Each number is 200 + 20 x the weight over its row's rms, rounded and kept within 0 to 999. Layers, rows and columns count from 0. The size before them is the row's rms in percent of the matrix's.

# layer 2 attention query, 128x128, rms 0.215, rows 111-127, columns 64-127
105,225,138,229,194,165,201,216,188,229,183,206,181,182,211,231,183,188,208,193,214,226,186,198,193,203,209,184,218,173,180,153,209,188,197,189,181,195,228,202,180,213,180,192,196,219,203,224,193,186,192,194,199,221,203,161,194,192,185,210,205,194,235,211,224
098,206,195,221,211,184,220,218,210,177,178,172,198,273,191,199,181,180,214,166,216,191,233,229,213,200,236,208,215,190,146,174,189,166,204,192,224,206,178,224,184,192,184,200,202,231,178,193,224,232,207,214,192,210,182,179,192,185,180,189,206,191,204,170,202
105,183,188,197,162,154,227,225,235,138,196,204,207,182,195,179,219,171,186,185,218,189,241,178,202,174,200,201,199,178,179,199,189,227,229,169,185,161,248,189,192,193,211,189,204,219,205,218,197,227,226,188,218,215,196,213,177,194,203,202,199,251,175,205,221
125,198,200,209,192,232,197,204,171,222,236,214,184,216,168,215,167,174,210,226,232,192,185,196,201,187,175,187,214,177,197,214,186,178,215,218,223,242,157,211,192,179,218,224,207,175,187,184,195,191,208,198,183,188,205,212,181,188,223,186,214,155,190,148,192
109,227,194,186,190,201,224,213,181,185,191,190,258,225,181,192,175,203,174,220,193,212,258,205,196,231,212,211,195,202,223,204,200,216,221,209,203,230,224,184,206,179,201,159,203,175,194,139,189,216,186,220,208,209,202,209,192,172,202,190,174,213,181,216,185
110,201,188,160,180,182,191,179,224,187,230,206,157,182,179,208,198,204,196,187,169,195,199,155,180,203,172,187,231,187,199,207,206,205,180,245,187,181,228,186,200,191,154,165,174,200,210,205,164,192,201,192,196,189,229,201,202,177,160,202,186,198,212,185,201
110,210,238,224,197,206,218,190,195,211,207,210,168,209,221,173,187,186,206,185,164,233,229,195,199,189,229,236,194,154,180,196,221,159,183,211,181,199,212,203,196,208,177,189,203,190,190,196,197,227,176,180,215,195,231,192,184,241,199,210,195,186,203,159,164
097,222,223,181,196,185,185,191,223,184,173,175,208,202,197,195,232,165,182,202,195,199,182,225,180,211,207,204,207,211,171,251,197,235,212,173,221,186,207,219,176,206,191,160,214,180,198,183,197,203,221,191,168,183,214,201,201,217,219,188,188,230,204,210,216
094,203,203,202,176,176,167,195,234,212,222,185,218,156,161,156,176,205,169,206,210,206,228,168,173,149,210,213,205,198,205,235,220,200,178,197,207,201,205,186,177,213,213,191,199,204,198,219,196,218,200,229,184,209,184,214,159,224,176,201,194,182,202,205,231
108,203,225,184,223,213,199,183,169,220,185,208,231,189,206,142,220,200,214,197,224,209,218,192,231,226,198,155,187,209,204,215,184,200,196,184,176,174,170,208,208,221,164,188,217,217,204,191,214,223,211,181,219,275,189,178,184,189,212,178,209,242,185,206,197
104,191,197,205,210,190,170,205,181,219,192,187,204,208,183,201,233,228,230,226,211,213,169,207,220,221,196,196,182,218,200,199,218,196,194,215,215,197,203,207,180,160,176,243,238,181,208,201,212,181,197,228,165,212,168,220,198,235,192,203,202,206,197,221,180
097,191,176,161,188,182,192,190,213,238,203,202,162,234,225,195,185,211,220,148,160,208,214,239,220,187,196,235,184,192,191,200,192,196,202,217,228,177,185,196,176,213,183,145,195,222,200,215,187,195,199,188,205,226,168,225,210,212,192,217,192,258,191,177,193
111,154,233,218,210,179,182,199,176,234,221,204,194,209,185,220,184,188,213,153,204,213,167,189,187,198,203,189,215,199,233,193,246,185,198,240,187,217,191,223,173,186,187,212,177,201,197,197,207,193,201,170,187,210,224,180,180,179,214,179,198,210,215,162,204
116,210,171,223,217,229,223,181,198,190,176,188,203,201,205,215,207,191,210,219,222,213,192,202,205,198,194,191,163,209,180,210,192,179,198,179,226,229,191,204,176,255,187,197,201,225,218,208,190,222,209,200,189,241,217,197,229,212,206,246,169,182,214,206,164
110,218,217,192,189,232,180,209,177,228,236,190,180,176,205,166,191,231,201,227,212,221,201,181,200,195,203,207,217,238,213,190,196,166,213,221,168,215,205,207,207,180,185,206,205,204,202,200,176,170,158,181,198,199,179,168,162,194,216,184,209,191,203,175,204
113,202,174,232,202,220,217,183,186,186,217,186,215,191,186,202,177,185,161,211,204,205,191,180,185,244,212,188,181,235,191,201,208,171,218,200,193,196,207,194,209,186,200,180,204,203,238,204,196,168,199,216,211,189,203,191,184,179,189,211,175,163,196,218,186
137,195,198,186,200,185,225,188,200,179,192,205,219,210,176,215,224,187,175,178,209,209,176,188,179,219,200,227,197,231,148,187,194,174,209,182,247,169,181,203,217,220,223,216,229,190,215,185,202,209,181,222,165,197,203,179,189,180,206,215,168,210,213,250,183
# layer 2 attention key, 128x128, rms 0.216, rows 111-127, columns 64-127
100,182,187,214,190,179,175,196,201,200,190,230,229,198,200,180,192,213,189,244,194,186,212,187,229,199,168,165,189,184,202,217,198,210,230,194,215,239,222,222,155,183,191,224,195,232,234,205,222,175,198,182,191,173,206,182,181,234,207,166,272,193,222,193,210
098,208,194,194,200,173,186,226,174,186,208,194,206,185,214,198,241,227,183,206,191,194,166,194,209,208,221,213,182,219,201,222,202,199,162,166,209,160,235,233,202,206,175,221,183,161,217,192,189,189,189,235,201,192,187,159,205,218,220,171,216,188,228,224,174
098,185,205,201,198,210,211,213,215,174,190,193,187,184,198,216,238,182,198,217,212,184,206,218,218,214,189,187,182,203,170,191,179,211,226,169,214,206,214,194,170,189,181,196,180,202,226,227,223,208,180,183,192,221,213,192,206,195,179,183,206,194,206,211,202
112,238,189,221,199,193,218,165,186,194,179,223,197,223,184,180,195,163,189,186,218,174,198,206,206,186,183,167,199,216,188,215,199,170,173,230,224,201,192,210,207,209,182,210,140,240,170,216,200,228,224,199,168,213,189,226,187,184,250,221,219,182,179,194,198
105,166,234,211,173,182,175,183,192,192,182,198,230,206,216,148,225,225,200,204,195,208,178,212,217,203,168,216,204,193,224,213,211,202,207,207,192,199,169,184,188,171,186,187,234,166,173,209,230,234,222,201,202,217,213,188,206,247,231,173,202,208,194,222,198
093,220,211,186,165,230,160,228,223,206,172,204,180,172,217,196,192,197,207,185,164,181,214,224,201,192,194,166,220,208,232,193,244,191,226,195,210,234,206,195,216,199,173,170,243,180,226,230,158,172,201,196,213,203,192,213,208,241,212,219,228,205,226,191,208
118,219,200,199,181,207,231,217,214,185,184,189,204,253,166,192,221,185,195,222,188,236,188,186,189,226,198,227,208,213,203,229,200,219,182,215,188,192,188,227,190,192,187,186,233,172,185,173,206,174,178,182,190,175,197,229,201,183,210,227,183,191,272,221,172
091,199,211,208,177,191,220,205,182,207,185,209,200,190,230,216,203,234,226,223,199,198,189,184,199,185,220,202,227,214,211,195,221,229,209,235,208,200,204,215,215,142,227,224,194,178,197,196,191,157,206,191,201,210,202,185,192,224,213,181,178,216,194,215,193
094,179,200,161,228,195,187,224,199,209,196,206,229,206,205,222,212,207,186,207,175,234,207,193,149,158,224,182,226,216,209,230,200,194,224,224,199,190,188,192,209,212,190,199,232,183,234,202,221,212,193,172,204,186,176,179,213,192,188,208,201,220,234,216,211
093,225,183,233,213,217,221,223,182,233,230,190,201,216,258,194,202,178,196,238,202,181,210,201,209,193,155,169,200,226,231,168,222,171,203,190,188,192,219,188,225,205,198,216,192,204,218,195,217,246,196,196,205,220,176,188,217,192,173,196,194,196,167,207,204
110,189,215,239,243,206,199,196,193,238,208,221,214,218,220,162,217,177,184,192,238,207,220,209,169,223,160,182,200,194,202,226,216,182,220,212,176,191,217,185,178,202,225,238,184,210,202,183,229,213,185,192,215,193,179,229,177,186,193,227,196,171,196,186,236
095,225,191,204,209,197,216,233,200,164,212,171,184,156,185,200,224,186,215,235,181,186,201,168,169,247,179,222,197,173,194,187,188,209,215,181,168,224,206,207,194,164,188,215,233,178,232,202,208,142,175,203,202,206,175,174,217,177,186,182,173,202,215,166,213
106,183,191,191,195,189,182,218,186,205,194,203,210,190,195,255,189,208,198,185,227,226,146,151,211,200,154,223,186,229,200,199,177,215,200,209,221,234,195,201,197,177,174,212,210,206,222,179,217,184,225,225,207,226,194,195,181,199,155,212,223,186,240,225,205
105,191,174,160,235,177,234,211,167,174,208,182,207,180,185,156,198,207,192,202,189,194,182,167,219,217,190,197,202,213,206,170,191,252,177,220,196,223,196,220,235,194,185,186,204,202,181,188,192,192,208,203,175,215,203,205,186,198,196,208,233,192,185,239,197
097,196,219,234,216,172,212,205,202,197,171,160,184,225,221,204,180,217,224,211,186,191,218,173,187,174,172,180,188,240,214,156,225,166,211,229,214,175,201,222,195,185,144,204,187,214,202,228,203,233,211,181,206,189,198,215,212,184,183,181,199,173,190,224,202
116,177,179,164,214,173,191,201,214,173,166,193,199,203,199,211,194,212,232,171,196,194,202,191,199,183,206,219,187,193,219,184,224,212,223,220,191,201,224,218,205,185,161,212,187,190,220,181,211,222,196,231,200,217,222,199,238,212,190,198,208,192,190,231,181
131,183,242,175,195,214,155,176,182,207,214,197,217,188,233,172,231,199,202,235,219,189,169,209,191,220,202,187,179,208,178,211,255,190,202,224,183,195,202,202,191,208,271,204,201,192,212,191,190,204,207,159,204,210,168,198,207,213,222,205,188,208,220,189,199
# layer 2 attention value, 128x128, rms 0.204, rows 64-72, columns 64-127
082,198,191,207,193,208,216,200,205,169,173,151,196,172,218,189,170,232,214,190,189,226,201,218,197,236,209,187,155,197,206,206,190,200,193,198,191,209,199,195,152,202,197,199,199,182,227,209,223,207,193,208,188,188,212,208,234,185,230,206,191,202,220,216,205
096,191,226,192,190,213,200,224,205,229,211,160,196,193,197,221,197,214,225,195,220,198,212,201,231,231,236,204,185,176,168,197,180,219,223,206,198,172,210,173,179,239,207,180,215,200,214,201,216,212,196,195,230,181,194,151,229,217,194,236,199,215,183,207,183
093,237,159,181,212,160,230,158,225,208,223,201,203,211,215,172,212,218,196,202,202,194,222,175,186,253,200,204,198,191,203,199,204,184,169,189,193,198,180,202,212,196,196,219,179,200,222,235,190,178,190,192,195,167,191,181,194,182,210,177,172,211,235,185,199
097,234,222,187,214,157,203,191,194,203,184,196,181,195,213,209,217,232,229,204,244,194,187,177,196,189,209,210,225,214,189,164,167,194,206,203,214,190,218,200,203,218,179,243,217,179,202,237,205,211,253,204,188,170,196,192,201,212,194,200,155,201,192,187,217
074,185,153,173,182,190,195,204,190,195,193,212,162,202,214,203,205,227,204,190,182,174,232,219,208,182,187,200,165,167,179,189,233,202,192,185,172,222,207,195,196,204,224,225,192,219,225,175,213,137,191,216,211,219,202,179,222,215,173,186,217,224,194,263,204
089,195,182,167,176,188,237,190,209,173,169,171,192,199,166,200,176,185,202,188,178,244,207,194,189,197,208,194,187,226,178,206,172,169,210,223,215,164,221,197,205,224,200,216,242,189,252,208,182,213,241,193,239,212,195,207,198,226,180,217,218,173,199,203,198
073,227,217,205,200,225,216,225,181,216,212,174,185,207,212,197,195,218,189,224,244,170,204,171,178,197,236,216,203,196,186,174,240,194,204,209,191,202,196,210,212,208,166,171,211,218,200,189,192,185,174,198,177,247,206,210,171,213,195,184,198,197,207,231,185
078,210,237,183,217,178,173,183,185,195,204,249,190,210,187,206,189,151,179,225,219,230,219,211,214,235,208,194,193,223,181,222,238,165,200,214,215,179,212,209,196,200,201,199,230,186,161,195,229,186,212,208,242,208,210,169,176,158,174,222,219,221,231,218,215
088,218,237,211,222,187,173,233,239,199,206,205,204,196,184,199,199,198,201,198,205,206,223,209,210,216,207,149,194,190,141,197,174,190,245,190,200,193,205,199,206,225,183,201,211,223,151,177,213,205,196,175,206,216,234,220,178,189,202,198,184,213,176,188,233
# layer 2 attention output (transposed), 128x128, rms 0.179, rows 64-71, columns 64-127
089,187,194,176,208,207,241,180,221,152,189,189,179,215,182,198,212,205,238,174,200,173,223,183,202,227,216,215,220,213,203,224,156,178,189,198,174,218,217,199,188,232,196,180,180,229,203,226,208,189,192,232,207,221,185,183,210,198,217,223,210,214,204,231,194
097,206,202,209,208,175,214,165,189,177,221,164,201,185,192,167,242,195,216,209,204,206,203,215,186,186,241,224,236,198,209,189,167,180,193,201,197,200,210,200,220,167,206,169,196,187,197,208,172,174,175,234,192,227,192,166,190,187,172,195,185,174,221,171,201
094,223,188,197,189,203,240,196,202,217,202,182,205,207,184,227,225,197,195,166,151,235,232,174,204,202,229,161,168,156,186,222,195,203,223,194,165,175,226,212,172,188,190,178,206,223,224,247,215,166,185,191,206,216,205,187,177,180,180,218,209,196,185,170,206
090,203,195,207,210,232,212,203,185,226,206,176,156,257,183,169,205,183,221,220,236,215,182,186,208,216,243,184,218,228,176,187,172,222,215,197,201,202,226,203,180,180,210,214,206,207,174,181,210,213,198,192,212,177,224,232,187,192,198,221,202,213,185,192,204
082,215,229,188,186,183,192,195,203,171,239,201,188,214,187,193,229,223,199,155,192,224,200,199,176,200,146,202,207,168,177,194,256,142,188,188,198,226,224,197,190,216,176,224,196,209,204,237,209,188,211,236,180,198,191,209,211,179,240,184,174,203,174,185,210
086,184,200,202,219,220,228,181,174,228,227,230,163,213,214,184,190,204,211,218,240,251,166,219,179,168,201,205,198,234,193,195,190,234,224,237,204,215,211,195,184,179,223,197,189,226,183,220,196,195,191,221,218,200,210,221,209,185,200,210,221,157,198,182,195
077,201,194,211,178,169,201,213,209,213,129,185,242,190,219,185,220,182,181,180,209,193,213,245,224,205,186,213,230,222,193,208,213,160,191,200,223,216,203,183,189,209,162,189,189,228,172,204,198,209,238,223,214,221,178,185,179,206,231,160,189,190,193,234,175
080,211,219,229,218,204,137,224,185,222,222,185,192,216,193,197,211,196,203,189,183,167,204,175,193,233,180,227,211,207,192,182,207,199,221,210,192,149,193,197,200,186,205,190,222,192,207,213,229,219,217,226,169,168,213,160,203,208,225,189,213,197,233,183,178